{"n_layer": 10, "d_model": 256, "n_head": 2, "n_kv_head": 2, "head_dim": 128, "d_mlp": 704, "vocab_size": 5291, "activation": "swiglu", "norm": "layernorm", "norm_place": "pre", "norm_eps": 1e-06, "positions": "learned+rope", "rope_base": 10800.0, "rope_fraction": 1.0, "qk_norm": false, "attn_scale": 0.0884, "bias": "none", "tie_embeddings": false, "parallel_block": false, "init": "normal", "init_std_qkv": 0.0225, "init_std_o": 0.0, "init_std_up": 0.0225, "init_std_down": 0.0, "optimizer": "adamw", "lr": 0.00193, "lr_mult_qkv": 0.4, "beta1": 0.9, "beta2": 0.99, "lr_head": 0.00909, "grad_clip": 0.5, "warmup_steps": 513, "schedule": "wsd", "decay_fraction": 0.775, "decay_shape": "exp", "final_lr_fraction": 0.0, "batch_tokens": 65536, "seq_len": 512, "doc_mask": true, "train_tokens": 561900000, "steps": 8574, "dataset": "wikipedia_en"}
Each number is 200 + 40 x the weight over its row's rms, rounded and kept within 0 to 999. Layers, rows and columns count from 0. The size before them is the row's rms in percent of the matrix's.

# v: layer 7 attention value, 256x256, rms 0.0299, rows 96-101, columns 128-255
# o: layer 7 attention output (transposed), 256x256, rms 0.0715, rows 96-100, columns 128-255
v96,102,220,169,228,181,160,237,203,142,257,190,184,210,185,188,142,220,215,229,134,121,245,186,211,147,199,220,206,259,214,209,318,178,208,137,222,83,123,195,270,212,278,241,267,223,246,239,157,152,144,180,241,214,223,205,125,275,220,254,207,222,196,206,123,99,210,297,208,193,161,228,254,265,176,154,185,217,214,156,171,189,140,187,214,225,208,162,290,160,212,234,263,174,257,149,172,248,164,162,207,213,154,216,173,207,209,213,275,175,206,224,144,155,197,138,163,196,161,180,122,247,198,176,226,186,219,206,256,201
o96,103,140,166,207,134,186,206,253,200,227,182,236,164,142,348,198,237,247,239,179,187,186,179,161,204,223,235,291,177,196,169,207,187,182,241,185,128,182,223,273,159,194,143,211,285,298,201,182,190,167,154,220,151,202,252,109,249,284,234,260,229,153,168,168,179,198,266,271,209,159,199,209,248,149,172,213,204,154,204,169,244,232,194,241,279,188,184,264,129,198,193,234,212,247,129,277,168,188,211,238,155,213,237,190,219,114,178,281,180,244,256,184,216,194,230,220,217,223,233,140,225,177,163,224,264,218,208,108,195
v97,096,229,221,161,180,216,167,230,226,196,230,268,210,109,245,200,231,220,178,142,196,154,201,267,206,303,265,241,254,189,229,118,143,180,220,270,277,267,233,261,200,254,123,173,228,240,157,253,223,190,223,207,222,240,98,220,181,181,103,227,180,211,176,184,182,172,206,277,151,195,203,198,169,140,206,224,234,264,178,158,222,232,198,246,201,162,200,177,121,166,207,254,149,161,190,314,198,218,196,188,219,171,171,192,248,239,220,212,242,114,190,224,238,184,165,187,221,230,183,218,201,153,202,207,148,263,160,200,223
o97,098,275,258,192,181,294,150,144,155,184,186,246,263,241,384,254,159,193,179,163,211,170,201,197,178,193,241,206,154,164,213,205,281,224,270,233,232,259,210,212,212,163,151,201,157,307,244,244,187,212,139,207,210,221,208,123,167,217,142,171,244,216,208,220,250,172,158,207,222,218,199,195,189,142,218,222,163,221,214,211,213,171,176,194,229,204,219,201,198,108,284,185,226,176,190,276,196,255,119,233,208,202,218,234,126,209,264,192,248,194,206,170,221,142,119,210,201,181,160,226,229,121,254,226,187,206,208,226,189
v98,109,253,158,208,144,216,221,137,118,123,212,185,259,257,165,202,140,244,150,213,132,217,189,215,95,236,154,236,234,159,194,227,256,224,178,241,228,178,166,279,149,191,136,209,190,202,233,192,197,233,138,240,165,262,201,132,122,236,250,241,218,210,211,197,237,153,213,170,140,139,182,178,229,143,283,220,325,159,202,264,217,162,184,204,235,118,203,205,232,131,211,180,224,141,193,243,208,280,182,219,143,200,188,192,198,221,247,191,183,231,208,184,269,171,216,160,194,188,185,175,209,192,205,207,167,183,210,237,193
o98,105,178,161,222,175,242,213,242,165,155,194,236,192,155,93,188,154,217,215,167,233,203,143,246,216,258,233,291,186,121,235,251,150,148,186,263,181,176,189,182,165,146,138,174,230,161,186,272,235,232,165,195,197,229,166,232,255,226,175,310,229,201,148,230,201,170,109,226,140,216,185,219,233,124,244,174,187,228,166,139,148,245,239,247,182,235,219,174,223,169,126,232,180,158,269,204,184,233,213,185,188,222,202,238,199,247,224,264,147,172,207,226,185,214,214,135,234,147,282,167,265,212,159,166,172,115,152,170,214
v99,096,174,145,207,183,242,188,231,170,234,191,242,201,229,204,270,232,175,136,233,250,244,169,275,238,216,141,209,218,172,219,158,189,211,219,243,284,210,158,159,256,198,133,228,165,212,200,175,170,211,214,281,246,256,201,176,139,238,237,256,179,181,134,191,123,159,214,259,151,220,255,147,161,239,194,258,119,166,166,224,149,224,173,216,241,231,187,226,212,166,150,206,201,193,238,203,222,265,225,140,164,191,146,186,228,184,230,127,269,281,256,216,200,170,204,190,207,278,157,256,189,185,179,220,166,178,255,143,258
o99,092,197,268,200,209,264,152,180,174,202,136,222,154,198,252,207,239,171,148,199,224,183,199,312,195,132,188,231,217,179,203,211,219,144,213,183,195,200,155,168,175,180,139,193,208,197,225,221,222,207,200,271,247,236,259,277,240,298,230,235,182,210,177,134,231,201,204,271,127,173,247,208,202,279,202,173,176,210,167,161,172,192,208,254,143,171,107,298,216,230,148,146,151,287,247,195,113,125,166,241,213,200,145,221,193,222,153,203,225,225,144,214,101,200,176,173,273,183,147,153,189,199,181,202,121,133,217,165,174
v100,096,209,205,202,187,155,262,154,241,223,165,224,183,193,188,227,139,176,152,168,136,212,190,236,206,206,163,219,207,216,248,223,228,163,182,183,204,213,264,245,229,229,190,183,186,175,245,228,246,232,232,156,148,181,191,131,143,188,211,217,140,134,208,193,203,252,228,223,192,161,279,96,175,202,265,228,170,174,204,183,210,185,172,196,185,270,210,218,163,241,276,194,123,203,218,198,238,235,220,212,189,163,209,195,137,238,179,160,225,268,251,197,140,143,218,229,243,165,232,210,247,135,209,166,225,199,176,272,233
o100,101,228,225,126,145,196,202,132,175,204,151,248,204,229,178,223,144,155,199,223,135,160,213,255,132,180,260,217,133,136,166,209,201,145,226,232,247,161,198,238,191,213,168,220,216,250,209,269,224,193,185,248,211,166,170,177,235,183,128,277,112,231,206,229,168,172,194,229,231,134,214,162,233,120,204,172,193,237,158,234,160,203,196,203,119,255,177,226,178,263,211,197,128,152,189,167,214,219,243,108,198,206,213,186,138,343,171,269,218,282,130,204,173,169,176,243,212,158,168,291,117,268,160,166,141,190,180,228,196
v101,095,160,237,194,196,214,190,190,216,212,197,176,151,154,231,219,244,200,253,176,182,264,193,187,155,189,99,156,224,128,257,235,297,133,178,247,199,208,221,286,197,268,166,204,237,286,283,152,215,202,188,230,125,169,149,232,170,222,208,257,173,139,218,185,193,181,222,165,183,111,237,244,181,217,208,212,104,278,181,218,143,203,229,215,216,207,243,210,174,201,193,231,161,262,162,239,104,210,208,193,277,126,157,193,210,257,258,168,242,188,174,266,208,155,211,218,160,223,204,114,148,179,219,220,229,210,206,193,151